{
  "head_dim": 64,
  "norm": "layernorm",
  "positions": "learned",
  "qk_norm": false,
  "bias": "all",
  "tie_word_embeddings": true,
  "parallel_block": false,
  "init_std_qkv": 0.0205,
  "beta1": 0.93,
  "warmup_steps": 200,
  "schedule": "cos",
  "train_tokens": 1031000000,
  "max_steps": 7866,
  "dataset": "wikipedia_en"
}
Each number is 128 + 24 x the weight over its row's rms, rounded and kept within 0 to 255. Layers, rows and columns count from 0. The size above them is the row's rms in percent of the matrix's.

# layer 5 attention value, 384x384, rms 0.0691, rows 311-319, columns 0-127
size [104 102 105  99  98 100 106 100  98]
[[137 113 123 132 115 107 153 150  99 129 145  96 119 175 129 148 120 115 142 161 136 146 135 160  99 133 138 132 144 157 135  70 131 104 116 116 131 176 164 113 137 151 164 123  94 157 144  93 132  82 164 152 131 166 140 153 125 126 129 135 134 119 137 110 120 115 115 199 119 127 124  90 132 159 122 157 104 109 167 130 156 108 136 133 137 144  97 139 152  83 115 123 110 141  90 125 133 137 127  99 180 150 151 139 120 129 149 110 130 118 152 125 152 132 125 141 137 130  43 135 149 164 119 142  86 137 171 111]
 [152 149 112  88 128 140 160  79 118 137 132 105 142  66 123 133 104  94 122 134 123 115  90 138 102 171 129 108 112 124 163 122  96 106 143 126 149 134 134 125 123 152 144 135 164 133 135  77 144 124 149 194 141 138 133  91 134  63 110 144 104 119  93 144 138  96 165 130 117  96 166  99 116  85 153 138 123 128 154 127 108 101 133 117 109 107 120  81 112 121 102 122 114 130 162 124 108  75 166  94 100 140 130 103 128 146 132 135 140 167 128 148 148 142 114 154 106 131 157 139 110 119 100 110 134 123 151 150]
 [111 117 150 156 117 117 134 102 138 172 157 110 174 181 140  91  93 129 108 107 164 147 115 140 107 152  98 143 125 178  85 129  90 137 141  85 113 125  94 128 154 133 166 137 175  70 166 147 145 102  93 131  98 144 185 107 121 125  77 119 105  80 150 153 129  96 124 128  91 154 116 182 103  95 114 141 145 176 109 150 157 155  99 141 124  99 143 124 117 121 105 113 137 149 104 114 109 112 127 165 177 134 128 128 133 142  92  97  99 149 144 122 128 135 106 124 141 116 135 143 111 122 120 125 111  98 172  89]
 [144 106 137 122  92 124 116 134 156 114 113 129 110 163 159 121  60 111 128 169  90 151 118 108  99 173 133 148 145 107 141 127 178 120 121 133  95 108 115 129 153 109 121  97 185 164 147 128 127 135 157 127 129 127 135 123 118  92 133 157 171 152 150 122 112 123 137 118 133 157 127  95 181 103  84 162 126 110 134 101 110  70 137  80 150  93 109 125 100 140 181 165 134 111 117 146 122 124 158 106 121 137 111 126 126 137 139 139  99 116 113  85 166 181 132 137 131 120 127 144 133 137 135 123 112 156 138 152]
 [118 149 141 165 102 120 124 102 160 101 129  94 130 152 174 145  91 137 126 135 112 112 146 161 160 122 174  99 102 140 122 119 149 119 152 123  84 117 122 166 145 122  94 140 151 120 152  89 114 171 152 127 177 128 162 126 139 142 119 140 155 125 128 158  65 115  94 125 107 149 170 129 155 142  80 134 139 101 129 129  95 128 162  86 147 132 157 203 125 118 140 172 136 104 115 115 104 129 122 163 137 179 129 103 112 115 140 157 111 128 134  98 101 175 139 111 146 119 128 120 166 133 101 134 151 174 153 143]
 [114 152  62 123 141 147  81 138 121 132 122 127 173 117 173 138 104 110 115 170  97  85 132 169 137 135 124  91 107 147 147 134 141 110 140 133 143 169 164 128 100 161 115 146 143 128  99  98 159 121 132 142 120 142  94 134 131 143 107  97 110 144  87 135 148 103 107 107 123 100 139  99 121  89 146 127  96 106 126 116 141 132  85 108 128 151 168 143 109 184 153 161 123 174 157 138 180  99 128 122 125 105 127 172 120 109 126 113 147 192  93 163 132 133 138 105 152 108 123 147 108 161  89 142 109 127 118 127]
 [141 148 146 121 131 106 109 148 127 180 108 125 109 162 147 138 146 145 130 123 102 153 171 160 135 144 133 133 104 134 187 138  86  90 105 105 111 123 123  96 126 118  95 199 152 122 167 145  77 148 144 105 136 125 162 123 103 174 119 127 103 122 142 120 123 110 139 132  92  94  89 132 142 125 169  83 127  96 144 138 130 146  89 134 104 202 156 123  97 156  99 113 151 125 127 132  97  71 109 121 114 134 117 155 128 135 135 114 126 145 140  60 135 116 136 113 163 118 137  95 112 147 117 132 122  93 118 101]
 [ 77 161  90 189 116 150 137 121 123 134 118 131  87 151 155 103 156 152 159 159 151  90 100 156 109 119  88 114 117 107 157 153 149 130 111  75  92 108 156 124 104 128 131 124 119 159 121 105 106 163 132  91 140 118 108  91  88 134 159 140 155 106 144 146 131 114 161 157 103 102 108 118 120 141 113  92 198  94 175 122 185 124  63 120 122 131 109 162 140 118  89 100  73 161 143 127 129 120 123 101 110 115 156 165 141 131 120 157 147 114 164 133 130 127  98 127 117 104 130 127 152 121  97 117 129 113 138 131]
 [128 155 140  84 143 175  92  98 171 114 154  75 132 130  95 126 115 135  78 104 156 106 105  58 144  78 113  99 152 119 143 112 131 100 182 145 102 131 165  97 122 115 107 143 112 150 143  87 161 116 117 157 123 116 103 139 134 125 112 106 136 144 158 149 117  74 141 119 165 132 133 137 148 113 131 135 124 157 148 136 108 145 114 129 111 157 122 119 168  61 151 109 122 142 135 159  84 182 121 134 130 121 177 107 198 106 130 131 154 116  93 128 143 155 156 129 133  81 144 134 108  80 105 118  72 116 164 138]]
# layer 5 attention output (transposed), 384x384, rms 0.119, rows 311-319, columns 0-127
size [101 102 103  99  97 102 103 101 100]
[[139  84 128 150 145 141  77 107 101 129 152  95  94 128 170 129 110 168 141 130 136 107  85 155 121 187 115 140 140  87 120 149 103 110 154 150 140 143  89  90 143 116 113 133 123 172 128 111 123 102 102 104 158 136 155 124 129 129 170 127 154 106 121 150 127 162 116  92 103 141 125 169  86 171  97 121  97 119 110 161 138 142  95 103 150 137 156 142 141 133 140  81 185 135 136 148 109 159 126 121 158 103 118 137 117 154 167 143 176  83 140 108  96  81 159 131 120 129 104  95 111  95 143 137 168 153 121 141]
 [150 152 115  94 166 154 166 154 112 119  93 127  89 128 160 160  80 103 130 122 134 111 136 146 126 145 142  86 146 132 121 120 130 121  93 125 137 141  86  80 157 125 107 120 120 132  95 104 178 119 160  87 118 120 120 112 106 138 105 119 193 101 124 113 150 157 177 121 144 116 160 124 148 121 151 167 126  95 123  73 118 106 156 128 106 164 165 154 109 129 116 146 105  98 145 136  81 154 122 116 125 134 163 104 118  88 104 117 105  94 128 107 109 122 166 124 174 137 126  59 118 139 125 118 120 130 166 145]
 [160  79  87 171 131 136 114 177 130 157 102  96 152 141 149 155 151 110 135 131 127  89 132 146 107 158 103  82 139 153 138 106 127 112 123 161 125 115 142 109  98 119 143 194 119 142 115 132 144 111 146 145 145 101 140 149 148 110 117 122 129 134 116 145 161 103 159 192 147 142 112  81 162 119  71 128 129 154  90  98 163 114 142  98 133 141 174 134 112 146 133 124 151  67 167 151 113 101 147 103 126 105 141 131 131 123 141 119 125 137 165 127 129  83 124 102 118  92 114 128 144  97 134 153 113 178 146 127]
 [168 111 153 130  85 124 102 104 140 126 117 105 138 110  91 148 141 136 164 125 110 159 105  96  97 118 171 129 196 136 106 157 182  59 107 130 106 170 101 146 171 133  97 127 114 123 141 142 140 109 155 174 117 155 141 148 138 126 138 133 113 113  73 115 100 115  70 123 122 124 147 148 127 126 112 140 118 157 125 161 116 140 121 166 126 115 106 136 141 159 109 132 105 109 160 134 102 121 131  96 155 141 100 171 145 168 112 150 123 112 135 157 135 158 159 121 179 139 141 136 116 161  96 161 139 101 138 125]
 [142 130 111  83 126 129 128 155 104 119 148 161 133 151 133 117 107 124 133 123 119 148 165 135 172 101 155 128 119  93  81 101 139 170 111 108 119 118 133 119 128  84  89 144 106 140 130 117  96 166 138 114 160 174 126 114 163 160  95 182 152 134 116 129 105 172 135 131 111  85 115 182  92 161 150 200 118 150 151 115 157 114 128  97 126 138 143 112 135 154 118 123 128 131 101 178 128 112 173 130 157 115 114 130 141 126 133 173 125 113 144 134  98 169 121 159 135 124  80 166 116 139 118 103 147 153 123 116]
 [145 116 152 133  74 115 122 107 143 173 122 113 116 123 146 135 153  98 105 123 153 115  90 152 143 131 139 131 163 134 145 139 143 127  84 155  99 157  96 134  85 116 112 116 171 142 135 131 100 101 143 124  94 167 141 109 125 123 137 159 102 111 124 162 120 129  99 143 135 105 143 145 104 130 112 108 122 115 120 154 137 112 142 140  86 160 112 135 106 147 105 164 136 146 157 123 147 144 165 120  82 122 142 139  71 141 119 129 127 108 135 155 123 113 142 146  92 113 131 109 126  97 138 141 136  98 129 167]
 [119 160  90 167 133  91 105  97 140 120 140 135 109 124 149 102 146 115 105 126 137 156 166 139 103 158 159 130 109 125 137 145 122 118 147 154 132 124 124 165 103 150 126 129 149 107 104 110 141 114 125  85 149 134  94 119 107 156 166 101 103  76 138 130 114 138 164 141 124 129  83 123 124 116 137 136 114 111 103 140  96 125 135 133 128 181 104 143  61 120 191 160 120 124 136 134 163 108 148 113 121 147 130 109 147 123 113  82 162 117 166 127 115 101 157 119 123 140 124 123 112 162 149 133 143 145 102  99]
 [ 82 169 143 128 144 116 101  98 126  90 129 119 153 168 142 155 123 134 146 123 126 133 125  90 136 125 105 153  87 155 141 145 114 124 115 151 150 125 117 139 148 119 134 108 154  72 107 145 139 142 134  78 105 135 114 134 105 141 131 144 113 136 141 126 118 177  84  56 123 124 102  91  93 112 125 131 128  95 128 116  88  91 133 110 117 172 145 133 135 130 144 115 100 167 146 135 157 133 130 128  97  99 107 129 113 180 121 130 154 104 110 133 130  98 153 148 142 125 125 173 126 167 111 119 163 150 137  97]
 [129 157 124 133 132 112 153 140 175 114 138 126  87 133 106 119  76 129 151 120 119 130  88  69 149 131 131 140 137 163 145  88 110 147 121 138 163 134 126 106 138 117 170 106 142 107 109 117 138 146  95 129 168  92 101 117 137 133 137 111 103 109 147 112 118 107 146 181 124 164  99 165 129 140 123  92 127 102 134 144 112 138 144 132 142 120 117 136 126 155 138 112  98 127  87 117 118 134 172 131  90 107 164 100 131 155  74 121 117 149 125 134 124 138 129 143 179 158 111 113 104 165 146 174 140  71 100 137]]
# layer 5 attention query, 384x384, rms 0.0522, rows 320-337, columns 0-127
size [ 94  92  97  92  93  89  92  94  93 101  95  94  98  93  87  89 100  92]
[[110 134 112 118 118 157 118 155 106 128 170 151 134 100 185 134 152 139 102 142 125 130 120 168 129  86 132 137  88  60 120 113 106 112  93 151 146 149 115 123 139 126 118 126  94 150 120 122 113 106  67 124 135 156 168 120 143 139  98 134 117 135 133 161 157 168 148 131 118 163 146 163 122 125 102 126 150 100 102 116 143 153 139 109 186 144 156 116 128  88 119 113 139 128 191 143 118 134 176 141 191 134 137 137 153 157 145 121 165 138 112 113 140 114 141 102 115  91  98  99 142 111 142 123 121 168 135 140]
 [ 95 100 152 160 116 117 175 103 157  89 129 120 125 103 115 104 154 110  96  84 122 141 141 118 141 161 124 131 116 167 132  93 174 113 129 147 153 160 132 142 115 142  78 117 132 124 161 123 139 139 160 115 121 118 135 165 110 164 134 163 122 113 156  70 146 111 111 136 151 125 165 131 183  87 127 171 176 107 161 139 149  81 156 158  95 116 131 149 123 147 141 133 126 127 144 127  90 109 136 115 108 123  95 111  94 132 129 118 228  80 166 148 120 116 118 139 133  73 167 138 145 152 138 101 115 126 186 113]
 [149  94 164 124  79 109 155 146 125 134 124 174 142 145 105 145 119 152 106 166 114 128 147 106  85 100 124 123 145 128 109  85 133 194 159 110 137 155 140 150 158 147 144 148 193 107 164 117 101 131  89  80 127 134 124 103 140 123 110 174 139 117 126 109 135 111 120 104 168 147 123 155  64 140 107  93 136 131 122 205 131 142 118 135 136 131 110 102  82 118 117 174 128 172 124  82 108 135 120 140 124 155 141  84  84 152 164 144 140 146 111 108 118 131 126 135 144 127 152  80 144 141 149 117 144 121 116 140]
 [141 105 147 122  95 144 120 149 120 145 122 125 128 100  83 134 182 154 124 114 124 124 116 204  90 133 149 149 151 119  95 106 141 105 184 143 107 103 122 145 137  90 116 169 105 123 133 164 120 141 155 107 144 136 192 131 122 123 137 116 108 117 117 124 140  81 138 121  98  97  83 127  81 115 144 139  90 126 169 118 144 135 148 100  98 116 158 103 140  37 161 144 139 156 118 131 129 151  69 128 121 115 133 117 153 129 153  75 103 104 116 169 114 100 119 136 146 135 109 103 124  90 149 147  86 157 149 117]
 [169  87 157 126 116 123 112 137 149 121 118 110 138 187 140 108 130 129 130 144 118 131 167 140 111 114 120 170 146 119 174 139 123 129 159 180 138  51 162 135 107  97 115 126 118 142 149 124  96 131 112 150 130 122 187  63 156 123 103  71 117 154 160 108 100 110 134 101  93 113 127 118  91 120 129 127 172 162  96 166 149 126 106 115 149 127 132 104 117 130 110  98 109 123 131 113 158 119  85 162 144 111 120 132 103 106 114 136 116 169 131  84  76 127 105  92 147 109 125 130 101 107 149 104 174 108 114 115]
 [140 127 118 159 102 176 126 114 172 144 109 140  84 129 105 121 145 105 100 115 163 140 143  97 149 127 126 115 132 129 159  72 110 138 113 153 135 120 132 105 135 130 107 183 103 106 148 122 152 128 112 122 129 113 104 159 122 126 132 155 139 143 122 145 138 134 104 120 110 116 151 145 142 131 144 122 103 163 115 167 105 132 146 150 134 114 133 144 130 145 141 170 155 110 121  98 126 115 118 120 147 122 159 146  67 150  93 121 139  88 155 115 148  99 123 148  97 171 129 102 117 129 109 137  74 132 153 108]
 [161 134 103 109 118 142 150 116 136 123 119 145 102 124  82 103 126 146 121 117 140 143  88 125 108  96 119 118 104 118  87 149 139 117  78 167 139 123  85 113 156  80 171 138 104 133 112 165 145 102 143 148 183 133 157 125  95 132 135 150 109 110 103 108 166 148 117 111  62 123  79 125 143 105 136 148 145 120 110  73 123 149 137 145 143 124 137 116 101 145  95  84 126 136 123 132 137 136 163 180 136 111 121 149 126 134 104  84  51 126  96 128 111 131 173 141 124 128 160 125 144 115 153 121 123 151 152  51]
 [100 143  92 137 134 144  95 107 106 137 161 143 124 150 137 128 114 179 128 148 171 150 105 137 156 114 177 134 145 138 119 150 155 114  92 157 113  79 141 155 136  84 139 119  76 131 103 134 104 102 104 151 186 119 112 107 117 141 153 117 135 123 131 139 112 153 127 118 111 138  95 174  88  64 102  95 140 118  80 105 146 153 185  96 130 143 128 138 151 100 119 132 139 117 167 152 108 152  83 116 156  97  88 109 136 142 101 132 158 151 104 132 136 165 116 165 125 115 161 184 127 147  96 209 118 123 181 150]
 [156  89 137 111 115 154 135  99 147  87 121  88 156 160 152 118 133  97 141 113 106 128 172 137 134 165 138 118 167 143 133 108 118 122 107 113 137 135 146 109 143  79 138 130 112 140 120 142 161 173  81 119 162 129 120 153 156 184 129 150 146 151 120 115 150 143 109 115 126 129  73 122  87 160 105 191  99 107 102 108 149 100 137 131 131 141 155 101 147  82  92  82 140  83 141 131  89  99 149  81 126 119 135 131 133 147 122 101 171 127  86 108 144  76 142 162 180 146 152 114 129 148 115 142  97 116 178  95]
 [ 79 137 158 147 145 120 157 130 141 126 120 149 103 103 143 106 153 108 130 146  68 116 112 109  87 148 135 104 140 171  95 133  63 135 106 146 116 182 159 130 122 126 153 133 112 155 167 161 127 156 151 130 161 121 116 106 139 139 151 115 134 141 143  89 120 128 148 173 133 182 129 119 157 121 129 187 130 101 141 124 132 124 121 123 187 124  95 120 140 109 110 121 119 110 106  88 106 166 142 107 132 153  98 125  95  67 111  78 153 128 137 119 156 134 151 104 177 118 147 132 168 114 137 111 131 168 145 117]
 [119 102 142 113 117 157 132  99 140  68 112 121 143 136  75 125 127 147 119 149  73 128  87 104 169 105 152 100 131 134 137  98 130 136 154 157 131 128 126 121  92  86 118 133 111 103 172 106 100 155 171 112 103 101 191  82 164 130 132  78 174 122 150  97 173 137 150 134  98  90 131 114 157 117 135  93 158 112 119 116 139 158 143 157 130 129 141 171 128 110 163 124 127 132  88 126 114 127 136 149 125 116 153 182  99 142 111 100 144 175 138 111 118 158 132 138 163 137 123 170 138 155 134 156 133 136 161 111]
 [140 120 128 109 143  82 144 101  90 114 123 121  91 169 115 109 107 129 168 137 185 108 144 121 144 130 129 131 128 156 117 154 140 148 114 120 128 136  94 114 128  77 143  95 131  81 142 134 134  92 168 136 144 101 133 131 108 104 147 129  92 129 125 113 139 204 111 178 148 132 125 149 155 123 146 152 152 108 154 102 140 154 147 130 138 128 153  76 118  97 138 138 144 151 147 132 107 107  96  88  96 183 155 126 103 109 115 163 171 105 135 117 122 176 137 163 113 166 109 138 105 127 134 141 175 116 159 135]
 [138 116 171 114 169 175 135 135 105 149 155 147  95 107 143  97 136 117 128 107 157 121 116 112  96 106 165 144 136  90 108 143 136 114 127 108 127 133 117 127 164 138 142 135 117 131 105 143 142 105 166 122 155 117 127 152 132 139 118 173 102 137 186 123  98 119 130 105 144 124  92 138  97 139 135  95 127  90 138  86 140 116 115 109 124 112 134 134 117 125 108 175 130 120 122 109 118 127 121 120 107 176 133 124 164 123  92 122 107 140 128  96 120 114 192 127 115 106 116 114 160 103 127 119 130  73 107 105]
 [114 117 143 124 143 204 163 106 117 109 141 104 106  98 139 111 139 101 105 119  74 115 138 105 152 175 100 145 140 157  77 102 113 123 116 137 128 133 140 133 125 148 123 105 123 147  87 109  95 118 179 130 130 147 136 124 145 138 137 149 164 137 139 131 127 127 101 145 133  81 128 140 115 126 169 105 102 158 149 119 120 114 139  87 122 134  94 110 166 129 125 100 136  97 137 160 104 114 128 126 115 167 161 123 105 140 160 124 132 108 154 149 140 104 112 101 130 147 130 188 153 139  77 126  88 121 150 149]
 [115 146  92 113 119 107 122 186 141 100 150 130 129 106 137 149 138 163 143 160 103 112 110 106 144 146 134 129 138 106 132 164 100 104  96 156  96  74 145  97 129 114 164 130 174  89 124 130 162 139  96 114 103 130 153 119 144 113 107 105 100 114 150 122  99 118 156 171 108 103 113 134  94 132 119 129 102 128 131 106 141 135 124 142 153 113  88 117 146 141 142 122 174 154 151 158 102 140  92 116  90 142 124 139 132 125 107 163 146 160 146  88 152 123 205 135 120 132 103 139 171 109 127 144 130  99  76 121]
 [149 140 133 147 110 152 117 107 119 136 114 101 153 129 162 142  98 133 145 131 137 126 106 131 125 117 141 123 149 133 148  91 153 143 132 123 131 112 174 121 164  90 133 158 142 135 153 125 134  90 119 119 115  82 117 106 129 143 106 109 179 117 148  87 114 114 116 139 128 129 108 111 104 167 138 116 120 155 159 166  96  70 120 112 175 147  99 118 138 139  94 184 107  82 137  79 101 103 167 118 117 130 130 136  86 117 107 141 140 183 121 108 135  74  93 168 127 124 127 115 131 127 135 190 143 107 130 130]
 [ 98 160 131 150 136 158 139 137 147 104 133 140  90 165 139 126 162 182 134 104  95 117  84 105 120 149 138 121  99  93 139 156 179 130 149 118 107 122 182 147 128 111 119 133 160 134 118 121 130 114 125 154 117 108 125 141 114  91 121 137 102 144  97 136 110 159 144 115 112 116 171 115 104 136 131 138 120 126  91 100 171 137 108 120 111 131 171 126 134 155 121 175 162 104 130 102 114 125 131  67 164 143 110 150 106 130 149  85 125 174 149  96 197 129 126 108 115  98 115  98 124 163 116 158 127 107 123 112]
 [ 93 154 127 147 118  90 134 113 131 128 122  94 139 134 130 118 147 164 137 153 175 153 135 145 131 126 147 148 113 126  85 144 128 101 124  98 133  89 123 138 155  98 126  88 162 114 148 150 137 115 147 138 118 126 145 123  86  79  95  82 128 118  84 161 145 169 140 177 150 115 127 178 155 191  82 150 157 122 117 165 160 140 104 119  85 158 130 146 152 123 122 105 128  80 184 142 110 139  96  98 149 132 140  84 143  83 117 112 123  86  85 148 138 140 120 120 182 124  79  94 128 149 130 108 132 103 140 121]]
# layer 5 attention key, 384x384, rms 0.0513, rows 320-337, columns 0-127
size [ 95  90  96  90  96  93  94  90  88  86  89  93  93  94  89  89  96  92]
[[145 143 145 116 136 167  96 112 156 104 139 132 125 158 131 155 115 168  90 126 117 182 142 160  76  97 143 112  78 105 107  85 206 110 113 152 106 148 138 129 127 108 149 130  99  86 159 138 132 143 128 155 141 146 114  76 136 116 135 131  92 141 132  98 110 129 172 130 111 132 129 116 118 112 126 103 122 102 101 136 114 133  97 115 123 129 188 139 152 133 121  89 160 132 101 125 126 107 144 169 121  82 145 137 112 121 110  99 111 131 143 105 148 159 170 172 174 136 169 117 129 164 122 114 115 108 134 130]
 [113 119  85 147 105  98 182 123 126 116 115 112 113  82 141 148 149 170 129  98 124 126 132 144  58 167  91 159 130 147 118 156 139 128 154 171 142 145 115 111 131 161 121  79 125 146 154 121 123 147 157 150 140 143 106 138 116 121 175 143  79 125 139 139 111 195 118 128 133 156 104 160 127 129 110  78 176 132 150 124 134 122 118 117 119 123 117  90 153 146 118 152 147 124 132 135 141 102 144 135 126 136 173 115 127 136 112 124 109 124 148  92 121 148 165 136 152 152 110 156 121  83 139 137  47 128 115 120]
 [132 165 114 122 147 172 128 129 132 120 107 155 141 116 157  98 138  87 151 138 111 151  96  77 130 110  85 106 162 130 143 127 100 103 131 105  98 138 130 155 133 108 110 114 136 127 149 115 164 156 109 115 105 107 155 149 110 131 147 111 102 126 130 101 122 134  79 124 133 113 104 115 132 149  92 149 111 138 118 129 116 143 145 135 138 122 110 139 159 122 187 128 127 151 132  90 144 136 145 141 141 101 114 162 172 143 146 132 169 120  65 186 126 152 118 117  98 146 118 142 126 131 128 117 146 179 107 164]
 [104 125 161 117 122 114 101 112 135 145 130 114 132 125 141 138 101 190 163 111 139 144 121 151 139 135 127 140 116 108 101 151 120 178  99 141 136 134 107 143 108 149 198 162 181 135 124 105 141 140 120 107 107 147 123 107 109 135 141 127 122  94 100  86 124 103 124 150 140 126 125 115 113 132 148  84 138  84 184 132 167 151 134  91 136 147 164 120 123 179 125 167  99  96 183 103 152 116 143  75  99 123 121 119 109 144 155 113 105 137  76 111 108  87 131 112 176 137  99 119 147  88 111 147 115 119 166 164]
 [121  94 134  88 119 125 141 122 155 138 117 134 115 140 127 156 139 117 123 121 141  79 128 125 152 108 150 132 165 107 121 129 140 125 124 132 125 148 138 119 120 106 173 125 117 121 151 122 153 118 154 146 123 142  96 120 161 133  71 127 132 154 110 164 107 122 132 128 113 132 136 125 133  96 124 126 132 170 135 120 120 130 133 141 183 113  96 176 130 140 130 118 138 162 124  99  85 137 149 123 132 112 140 157 153 131 122 104  97  96 147 161 101 111 159 110 133 118 144 152  97 139 122  99 112  81 122 124]
 [131 125  96 118 146 117 121 124 149 146 130 132 146 140 110 147 144  87 139 158 127 138 152 132  82 134 125 107 127 129 127 110 134 158 165 148 132  97 108 103  72 142 138 135 167  86 133 119 139 127 122 131  87 121 176 111 153 126 138 107 156 129 128 129  88  92 142 117 149 148 112 135 103 137 106  94 107 137 143 119 150 109 139 145 156 128 129 147 138 112 143  77 116 124 118 111 142 152 157 112 101 131 115 110 106 103  92 136 136 154 138 127 133 153 136  96 214 137 137 148 131 110 101 130 144 135 134 120]
 [166 149 131 130 133 134 129 108 139  92 138  94 161 144 114  75 136 136 160 126 152  96 178 107 177 158 139 177 148 171 120  93  91 167 126 120 147 121 126 144 124 134 143 114 152 144 123 127 133 121 137 128 154 104 144 164 133 117 148 112 124 166 142 134 114 103 172 164 126 111 143 101 149 100 135 127 133 116 109 132 139 104 186 113 145 134 139 125 125 126  91 111 143  89 116 116  83 144 143  92  97 153 170 137 151 151 116 131  77 114 150 123 133 107 165 110 113 113 153 165 137 136 118 105 156 155 125 132]
 [114 117 159 153 137 112 129 139 105 136  97 128 103 123 122 124  95 123 114  91 151 155 172 136  94 133 136 141 103 124 107 100 109 126 135  99 119 135 121 154 120 129 133 125 141  99  83 132 168 144 109 154 110 123 155 144 140 131 124  67 106 103 147 115 148 101 149  94 101 117 116 123 110 123 120  75 114 137 148 159 155 150 133 164 110 144 147 135 156 132  88  89 114 149 120 125 131 160 121 144 149 174 131 135 112 142  99 111 177 143  96 118 116 143 150  94 139 105 139 138 134 100 129 158 116  64 128  92]
 [154 140 139  73 148 150 176 125 126 140 139  92 171 131 126 161  95 132 126 136 147 130 131 130  55 117 128 127 136 125 133 163 132 154 123 161 105 177 144 130 111 155 105 151 127 115 103 114 138 104 122  79 164 126 150 111 169 162  91 166 132  97 110 129 125 170 133 111 114 156 161 130 127 119 128  98  62 125 100 128  99 147 133 114 126 133 139 113 152  99 140 157 126 148 150 132 152 152 106 102 108 137 118 100 144 132 153 143 126 175 121 122 169  95 163  96 119 132 135 178 130 119 157 129 137 133  96 110]
 [108 143 126 124 154 138 141 137 150 139 129 104 140 105  94  97 102 120 101 136 154 138 113  89 184 167  87 106 180 124 137 149 127  92  92 175 153 120 158 123 164 114 143 129 118 118 134 171 160  97 134 145  86 100  95 123 118 137 121 112 151 136 103 109 132 141 140 127 142 163 110 122 132 181 140 100 129 130 114 136 134 147 146 106 134 120 110 170 142 169  94 135 129 139 127  80  88 118 152  94  98 155 132 142 130  96 132 155 126 129 112 100 120 138 132 104 168 184 104  99 127  97 111 137 128 177 114 113]
 [ 84 161 144 117 131 101 105 108 126 120 144  91 106 120 138 153 142 134 152 139 138 128 134 130 125 117 135 150  72 148  92  82 105 111 137 166 124 117  99 119  89 123 118 153 144 120 108 111 118 141 130 120  97 132 149 146 131 139 122 170 101 103 184 105 146 152 122 139 148 129 106 165 146 106 139 152 112 168 163 152 162 120 150 125 110 190 161 141 130 139 133 121 113 161 111 152 105 124 113 140 140 127 148 114  77 123 141 144 117 111 137 129 135 126 134  99 148  94 110 171 138 105 118 111 166 146 129 169]
 [149 161 148 183  81 114 119 146 125 136 138  84 132 120 115  96 102 148 127 137  89 118 133 146 131 150  88 149 185  98 153  79 135 154 124 147 112 136 120 143  89 107 124 137 120 143  83 135 114  79 126 123 138 111 112 136 147  84 105 172  77 169 137 116 116  91 103 149 141 120 122  97  65 129 121 119 167 117 121 135 117 143 156 189 105 138 158 140 114 149 136 133 100 120 116 134 140 134 141 108 137 149 202 104 100 145  94 153 158 150 115 139 131 162  95 114 135 131 161 108 113 153 153 103  87 148 136 125]
 [138 117  98  92 123 106 143 130 107  90 105 124 122 112 117  94 154 103 139 120 164 156 157 132 115 123 169 132 164 118 110 133 123 128 137 130 128 115 141 118  97 127 127 112 121  90 140 101 132  88 136 135 151 181 112 156 150 139 161 108 167 118 124 117 161 172 118 156 168  84 136 129 113 100 139 156 137 116 122 112 104 129 135  95 133 151 164 147 103 147 112  87  98 103  96 129 100 139 163 107 102 144 147  99 165 153 135 103 170 123 182 147 109  96 121 130 170 164 158 146  98 142 121 127 161 104 171 110]
 [138  83 143 166 149 197 125 144 121 168 116 150  85 130 118 193 145 105 116 118 108 142 134 150 157 165 123 123 121 117 139 114 146 112 139 121 128 179 128  91 147 128 143 126 157 124 102 111 174 135 124 139 141 150 128 159 172 129  91 157 116 148 123 162 128 163 101  71 154 149 141 165 100 155 159 101  78  97 131 111 146 127 145 108  80 136 103 135 105 134 163  80 107 125 123 205 139  92 164 134  99 109 132 120 123 123 101 133 119 110 177 125 116 131 155 134 138 128 131 150 139 109 109 133 108  91 107 150]
 [142 146 115  94 126  98 116 102 131 104 172 132 133  84 122 101 125 129 112 134 112 104  64 140 148  70 152  98 125 126 106 159 172  56 134  96 125 113 127 107 166 133 198 113 110 118 113 152 140 164 105 116 114 111 135 126  94 115 117 150  78 144 125 133 111 133 136 140 117 116 122 149 116  84 121  66 129 132 138 150 140 128 132 122 112 112 179 131 109 123 170 156 101 118 132 158 109 109 120 123 133 137  96 145 145 161 155 119 133 112 123 156 110 196 162  91 137 104  73 161 107 121  91 125 149  56 145 114]
 [110 151 128 144 136 147 129 136 163 160 131 118 112 122 122  85 144 140 118 120 128 112 122 123 190 111 124 109 146 126 126 119 107 106 106 127 170 146 140 129 174 117 100 189 122 105 154 107 172 162 144 170 112  66 138 120 126 112 144 103 131 125 132  92 114 153 112 126 127  95 159 136  95  99 129 140 143 129 145 107 133 123 102 105 130 183 131 125 141 138 153 109 122 140 145 129  89 144 146 141 137 110  89 103 145 132 108 120 124 141  94  83 140 139 159  97  68 124 132 153 129  58 164 151  92 157 111 137]
 [ 86 132 117 174 152 109 120 122  98  88  98 129 166 140 156 157 137 108 127 124  67 108 155 120 139 121 118 114 135 157 139 121 111 139 129 142 124 107 180 170 133 169 166 121 183 126 119 127 151 123 105 194 156 165 126 150 158  98 125 110 130 101 119 145 131 114 206 135 167  83 118 113 116 105 124 145  80 142  98 123 115 121 152  96 140 111 162 150 100 143 149 117 119 115 146 118 129 105 124 122 122 110 174 149 119  91 120 138 111 124 139  84 163 138 110  90 120 124 129 118 112 150 135 118  83 150 132  91]
 [116 165 117 159 129 137 117 177 132 148 138 131 125 132 103 158  90 107 124 103 186  87 114 166 140 113 102 113 113 102 118 149 148 156 122 111 167 122 156  98 150 140 131 120 113 108 114 140 176 121 156  89 155 132 103  96 130  76 118 115  92 119 129 108 130 141 159 146 137 127 120 144 129 104 159 100 100 117 117 167 114 118 173 151 186 141 129 130 137 124 164 139 116  80 155 132 109 151 150 142 101  95 150 109 167 116 120 174 141 167 164 141 168 156 130 135 149 102  95  86 175 136 118 115 113 110 106 152]]